{"d_model": 384, "head_dim": 64, "activation": "silu", "norm_eps": 1e-06, "attn_scale": 0.125, "tie_embeddings": false, "init": "normal", "warmup_steps": 200, "final_lr_fraction": 0.0, "train_tokens": 734100000, "steps": 15403}
Each number is 200 + 40 x the weight over its row's rms, rounded and kept within 0 to 999. Layers, rows and columns count from 0. The size before them is the row's rms in percent of the matrix's.

# layer 9 attention output (transposed), 384x384, rms 0.131, rows 207-212,271-276,334-340, columns 256-383
095,223,152,241,184,198,221,209,167,235,268,261,188,216,153,202,217,164,130,224,182,154,230,237,241,211,231,294,248,188,206,231,191,239,222,177,137,142,233,197,255,279,230,241,196,201,123,219,135,228,169,233,246,138,258,191,215,242,131,174,169,193,214,181,181,194,173,293,219,218,138,211,182,200,183,135,265,121,250,188,207,152,170,178,250,198,218,204,191,215,234,199,219,137,113,279,178,132,158,223,188,156,157,246,177,203,146,218,291,255,208,179,289,168,205,228,184,241,200,205,182,243,204,238,252,159,251,174,209
105,176,235,114,186,138,152,206,188,134,192,130,118,186,186,166,202,185,169,160,210,136,162,140,235,196,253,197,210,213,223,187,169,226,154,193,171,216,285,249,148,204,232,204,115,151,156,121,181,156,226,184,176,256,248,158,197,159,235,176,231,189,210,199,202,216,196,166,223,194,202,103,153,248,231,230,237,232,226,252,230,227,212,171,190,280,169,151,245,204,284,203,160,190,199,241,292,196,220,104,201,165,208,158,205,207,256,209,210,216,241,222,281,165,177,264,144,222,204,162,193,238,208,229,136,234,137,279,118
098,172,248,206,195,185,238,183,188,156,271,201,153,203,139,214,200,245,215,142,169,182,206,216,229,222,219,186,170,210,171,168,186,251,143,236,181,197,190,140,182,167,122,218,214,187,251,130,192,138,271,180,253,127,245,261,162,236,190,197,178,110,255,180,201,286,242,180,222,188,189,223,219,154,156,184,187,175,186,212,190,204,161,213,251,155,204,184,211,284,201,135,240,203,232,267,216,209,247,178,223,225,150,132,211,241,181,231,153,266,179,114,198,186,239,197,188,238,154,178,199,209,245,186,230,262,123,186,217
088,231,170,264,264,238,260,176,128,159,194,309,238,153,178,215,255,151,187,205,235,175,259,215,207,240,158,191,226,164,228,236,229,150,227,193,221,95,177,283,186,161,167,207,186,222,197,201,237,238,156,198,167,255,238,266,167,221,243,269,295,172,164,208,242,239,160,151,131,152,274,159,212,256,209,181,266,185,215,171,247,233,208,174,311,173,211,164,199,264,216,227,252,222,251,224,218,246,178,244,182,154,182,230,250,216,192,258,176,225,189,190,115,135,202,183,234,214,237,237,186,191,181,173,224,232,247,120,202
106,260,222,222,166,234,183,183,167,142,170,232,179,241,187,205,182,262,174,224,231,118,182,160,228,229,136,220,120,172,144,168,180,142,271,239,154,174,202,245,256,240,201,168,274,201,87,225,261,192,262,228,160,237,145,170,140,181,198,219,256,210,209,181,263,194,182,261,185,175,273,193,214,239,187,210,164,197,186,181,196,136,177,188,246,123,149,202,229,231,209,221,181,174,197,140,195,234,166,208,198,232,220,222,216,219,223,214,197,186,281,206,117,219,232,211,229,185,198,236,249,221,226,179,260,233,220,199,136
089,216,256,217,228,191,179,230,181,244,306,207,155,166,191,216,207,157,191,249,190,151,133,244,220,196,165,216,198,263,227,165,214,200,177,94,175,259,157,249,194,112,172,231,144,169,189,215,229,152,190,261,176,252,161,182,216,196,205,245,244,201,200,257,121,214,206,175,161,203,152,193,145,183,214,230,226,240,162,243,184,227,226,217,202,152,261,191,183,174,197,201,182,189,166,245,176,148,192,194,131,261,122,144,151,197,226,116,208,193,183,241,212,181,164,178,225,168,217,181,180,237,122,221,179,162,205,178,185
092,209,273,237,216,279,183,223,173,155,180,225,167,182,192,192,234,174,257,112,193,205,196,119,225,142,192,163,188,225,154,193,197,164,220,155,175,267,146,205,85,239,156,188,145,143,233,158,207,162,216,247,224,142,176,207,198,193,295,191,191,182,120,273,181,159,166,221,166,222,217,171,124,147,209,109,226,141,287,253,246,126,184,212,193,191,287,97,222,172,244,152,197,218,145,147,219,233,146,197,190,227,220,222,204,186,196,228,171,183,207,191,199,220,261,223,193,253,130,162,241,207,215,249,149,189,260,268,228
098,142,241,251,168,214,217,201,246,257,233,196,219,183,165,156,155,141,201,163,176,172,215,211,179,189,238,207,177,198,240,208,168,163,248,234,268,219,165,186,155,238,174,139,274,130,227,267,201,236,235,195,190,168,150,198,251,202,153,204,231,184,177,225,236,276,249,141,259,257,182,217,251,170,169,140,182,143,144,236,157,176,192,228,202,227,245,259,151,157,170,229,179,216,234,200,171,244,177,222,131,155,102,150,206,248,166,172,134,193,220,120,191,265,134,194,214,190,188,264,248,172,211,224,224,220,163,147,259
087,220,164,177,164,187,137,234,217,147,159,199,244,234,180,254,209,263,212,205,179,243,195,275,212,268,178,236,170,260,152,230,161,225,184,278,249,199,183,298,274,120,229,180,235,166,200,235,237,194,178,191,210,167,239,223,147,260,249,177,215,226,120,179,154,247,134,235,108,216,180,184,150,245,130,223,216,228,154,148,185,230,171,167,203,216,175,213,115,231,188,220,144,141,192,257,186,200,205,146,221,199,234,269,215,212,223,175,153,167,133,205,199,256,207,157,241,174,195,271,227,193,170,252,248,146,195,215,205
097,149,238,214,218,109,201,202,235,282,255,76,176,193,212,125,132,195,143,224,220,192,153,167,213,103,175,200,239,250,183,181,170,219,202,213,199,251,156,180,160,210,212,276,149,190,140,208,196,133,204,219,132,252,236,177,216,268,220,148,220,232,144,228,149,301,213,169,224,296,77,196,242,193,246,289,115,128,187,214,156,191,221,212,216,232,221,151,216,205,178,170,181,211,188,155,133,204,187,201,292,123,176,235,253,246,168,204,243,159,258,231,242,175,198,102,180,226,239,229,244,199,219,189,225,141,238,194,230
090,228,182,173,219,178,208,216,171,253,217,175,211,241,214,231,385,158,313,165,207,189,225,298,223,184,181,247,185,258,191,226,224,199,219,151,232,157,127,141,111,154,209,187,181,162,278,231,228,247,213,228,196,63,182,201,224,228,163,168,192,204,217,224,190,183,97,160,211,193,184,193,213,249,223,181,209,220,220,192,218,312,245,219,184,232,191,214,217,230,215,225,259,232,191,224,210,204,196,182,220,193,170,168,227,196,140,210,164,215,205,238,217,181,167,138,121,167,205,127,263,190,235,145,177,235,273,190,215
091,175,122,186,138,228,191,181,160,160,216,153,158,182,227,192,150,154,212,238,253,239,217,244,221,209,231,155,187,292,225,255,171,183,192,229,220,121,245,196,156,226,266,179,168,197,271,241,147,206,134,175,235,170,212,284,223,248,169,253,171,241,165,187,240,191,238,205,175,217,186,204,203,181,176,184,190,212,192,244,177,128,232,195,198,171,218,258,157,203,239,230,215,247,269,230,231,317,218,165,145,161,259,142,189,214,255,276,167,203,193,96,240,228,181,248,138,214,187,247,149,192,191,305,260,224,183,252,171
097,214,301,184,185,174,215,309,214,222,209,262,236,148,141,246,174,175,168,176,259,191,181,152,229,202,108,191,227,103,179,239,185,197,243,186,140,292,135,129,191,183,195,160,151,230,272,300,183,237,151,206,184,207,213,147,186,229,255,93,186,196,175,204,211,241,216,212,174,167,234,212,213,157,236,201,216,195,150,227,218,229,246,218,153,200,189,217,200,173,197,155,207,189,193,193,162,217,177,211,242,211,156,169,232,203,191,285,172,206,152,189,238,211,208,179,247,209,195,198,262,222,152,161,181,198,210,299,260
105,167,179,229,232,213,173,297,190,190,235,213,132,255,184,290,166,263,197,228,273,235,197,172,195,171,154,211,227,210,132,191,171,158,124,188,241,244,198,258,101,214,209,231,179,151,225,154,232,173,150,236,269,160,180,211,244,204,153,223,209,154,173,242,242,303,126,225,90,239,197,169,231,125,194,257,270,273,227,192,194,175,214,184,205,210,232,197,214,264,277,218,232,237,218,126,201,191,233,202,180,226,234,169,246,251,159,258,212,214,208,114,196,254,195,216,152,246,198,166,196,204,173,262,189,258,216,224,220
099,182,206,214,208,231,211,233,204,215,184,168,212,135,121,210,186,216,209,175,167,162,262,257,229,186,192,229,269,135,240,198,189,178,227,263,236,191,230,113,178,154,190,188,267,187,201,277,149,242,152,180,216,223,131,206,242,149,149,177,239,217,180,211,234,243,270,176,225,311,168,176,231,204,181,159,218,155,187,209,167,170,228,228,181,193,193,212,232,127,218,249,197,205,182,152,215,163,201,255,174,200,172,186,190,261,177,172,194,167,231,180,170,237,164,147,209,117,267,195,156,139,193,236,188,185,143,113,267
096,203,191,180,197,130,187,194,157,167,198,175,203,228,225,302,147,224,177,243,219,259,159,218,229,202,176,168,220,239,138,200,183,283,160,228,291,166,246,239,164,196,261,147,170,177,184,220,278,210,223,260,175,232,227,160,138,222,211,162,197,114,226,171,185,61,117,242,100,173,193,203,251,201,140,212,232,257,229,182,231,258,263,202,205,162,217,163,96,240,176,181,152,202,178,206,204,190,225,237,222,180,221,241,192,139,147,226,225,187,205,191,207,239,174,222,202,218,217,196,205,174,149,212,271,156,149,180,171
096,202,249,177,135,180,177,205,264,260,201,177,156,162,162,209,155,141,231,317,221,247,164,196,199,128,174,178,214,188,194,202,252,240,157,274,166,158,186,221,167,173,213,173,200,141,221,161,166,182,226,200,153,217,253,182,275,228,175,150,255,155,154,206,216,171,138,154,219,339,172,177,198,186,191,230,148,195,230,229,156,230,176,188,233,213,205,145,241,206,134,197,229,148,228,189,128,211,197,226,164,188,241,217,193,201,217,120,234,228,231,167,155,251,165,228,252,151,177,239,192,249,223,175,161,135,248,203,138
096,153,194,231,123,219,248,229,219,248,200,143,173,309,221,243,216,221,228,222,278,230,161,252,223,160,215,210,163,188,204,233,230,189,219,174,187,302,183,194,134,181,211,181,146,168,265,141,191,245,207,240,231,168,191,191,163,167,200,166,164,225,240,146,128,131,131,196,213,159,168,160,180,196,241,197,274,142,236,215,230,168,215,213,209,251,163,222,185,241,189,208,240,258,263,182,231,183,195,251,153,188,209,138,196,111,189,226,196,136,203,235,216,153,178,214,131,201,203,194,152,249,264,184,246,157,220,269,158
100,207,193,223,159,259,265,176,213,165,157,195,183,178,164,172,158,211,181,212,193,214,207,244,164,240,123,129,204,262,186,216,112,187,191,190,121,104,192,197,198,171,216,208,134,227,230,152,189,175,207,168,205,212,201,228,210,254,178,250,179,292,148,101,255,275,206,169,208,232,292,232,127,142,221,178,175,196,162,174,237,260,198,158,180,187,196,187,194,190,211,183,246,254,241,239,161,230,230,164,207,255,263,177,252,196,173,233,204,193,198,114,269,221,195,230,126,260,156,231,120,190,236,186,255,216,131,234,195
# layer 9 attention value, 128x384, rms 0.172, rows 79-85, columns 256-383
099,173,247,204,92,234,193,170,244,250,208,199,266,221,279,105,203,202,200,203,209,189,205,271,174,229,154,156,148,248,161,219,185,156,143,150,194,251,216,240,177,173,152,152,240,179,118,237,148,140,232,251,222,191,189,230,216,267,190,188,197,225,232,100,180,183,224,178,224,176,198,167,246,274,276,232,171,188,132,190,214,311,197,223,208,179,207,169,229,178,229,322,162,228,239,256,247,285,196,182,203,207,166,131,237,209,269,228,219,242,256,164,233,187,185,217,181,187,258,263,181,185,189,228,194,177,159,220,233
099,292,202,184,176,283,210,234,209,240,259,254,159,258,251,195,176,213,195,239,151,226,175,228,212,191,165,196,203,176,243,194,164,200,220,194,143,185,181,268,257,201,169,207,241,228,148,311,196,193,222,191,217,182,188,188,173,214,246,213,264,169,151,191,153,188,181,213,181,191,201,235,280,189,175,208,230,148,164,141,205,184,167,222,238,177,193,204,135,144,182,148,212,206,196,177,137,220,256,180,221,288,227,246,228,186,153,223,174,210,182,162,144,190,179,210,146,151,193,210,243,247,149,132,161,176,216,218,176
095,200,191,258,266,234,204,224,257,223,164,177,191,226,266,177,204,173,154,226,179,217,235,95,162,169,153,211,196,205,190,190,265,138,224,172,245,174,224,179,253,203,247,124,170,253,168,179,175,224,180,230,208,183,236,114,232,148,218,213,240,202,181,250,222,257,217,171,197,175,226,224,226,132,178,208,211,210,165,182,253,153,230,268,165,222,193,190,231,240,226,227,189,274,172,197,259,203,225,231,133,178,157,206,262,235,274,169,223,208,228,191,208,254,207,213,222,184,178,242,226,198,204,210,193,229,160,162,182
090,207,216,134,203,157,157,205,183,154,179,157,151,233,283,209,229,303,167,243,170,132,156,121,244,211,230,205,176,169,233,169,177,221,213,165,160,187,244,160,219,175,169,174,256,191,245,186,181,168,177,258,285,117,198,187,199,210,208,251,155,226,224,179,188,206,200,253,240,230,161,174,206,194,150,217,159,121,188,183,185,164,221,153,145,262,172,232,171,187,232,257,184,205,146,197,146,150,179,236,191,224,225,142,211,242,202,270,254,138,221,200,205,210,181,192,118,204,154,211,256,138,172,212,221,190,230,252,128
095,115,224,216,231,180,195,207,243,189,193,196,158,181,267,183,126,189,180,228,177,251,274,178,194,225,243,201,287,185,291,235,227,197,160,191,227,183,193,187,193,203,220,241,238,207,264,237,221,201,247,154,230,147,251,140,211,178,256,127,183,223,221,221,215,187,212,185,263,259,242,201,169,200,210,209,122,223,247,218,194,273,254,251,246,160,252,190,206,104,227,151,206,169,214,232,129,186,192,195,227,163,247,211,173,230,171,174,254,226,180,192,207,107,197,196,203,152,168,205,175,187,173,221,275,182,170,191,151
091,257,154,289,140,150,216,181,230,166,199,207,230,237,181,220,277,210,219,227,152,170,255,247,217,211,235,254,245,184,197,234,192,233,186,165,238,237,214,177,158,180,180,300,255,287,249,231,217,255,328,201,191,138,160,119,238,260,132,194,204,199,209,240,191,257,158,212,192,199,146,213,188,237,219,229,139,217,152,109,200,183,162,209,145,212,176,269,229,261,177,200,217,180,178,141,262,211,171,263,210,144,220,257,244,133,167,144,243,245,225,220,224,182,258,230,230,206,186,171,209,283,231,165,178,179,120,238,233
097,204,161,161,161,200,208,198,247,210,198,162,220,198,215,223,93,187,208,191,236,186,234,107,251,178,113,173,248,140,161,178,233,132,240,194,200,204,235,231,170,189,263,200,210,193,182,192,262,253,148,249,264,203,117,189,300,244,260,181,251,179,152,160,271,192,226,197,280,176,179,184,165,186,204,192,222,210,185,142,239,212,141,242,175,115,197,235,244,211,212,186,228,185,126,235,225,171,257,255,222,205,260,138,208,227,182,202,285,187,243,155,164,239,215,239,175,183,179,221,138,149,263,199,183,120,236,147,160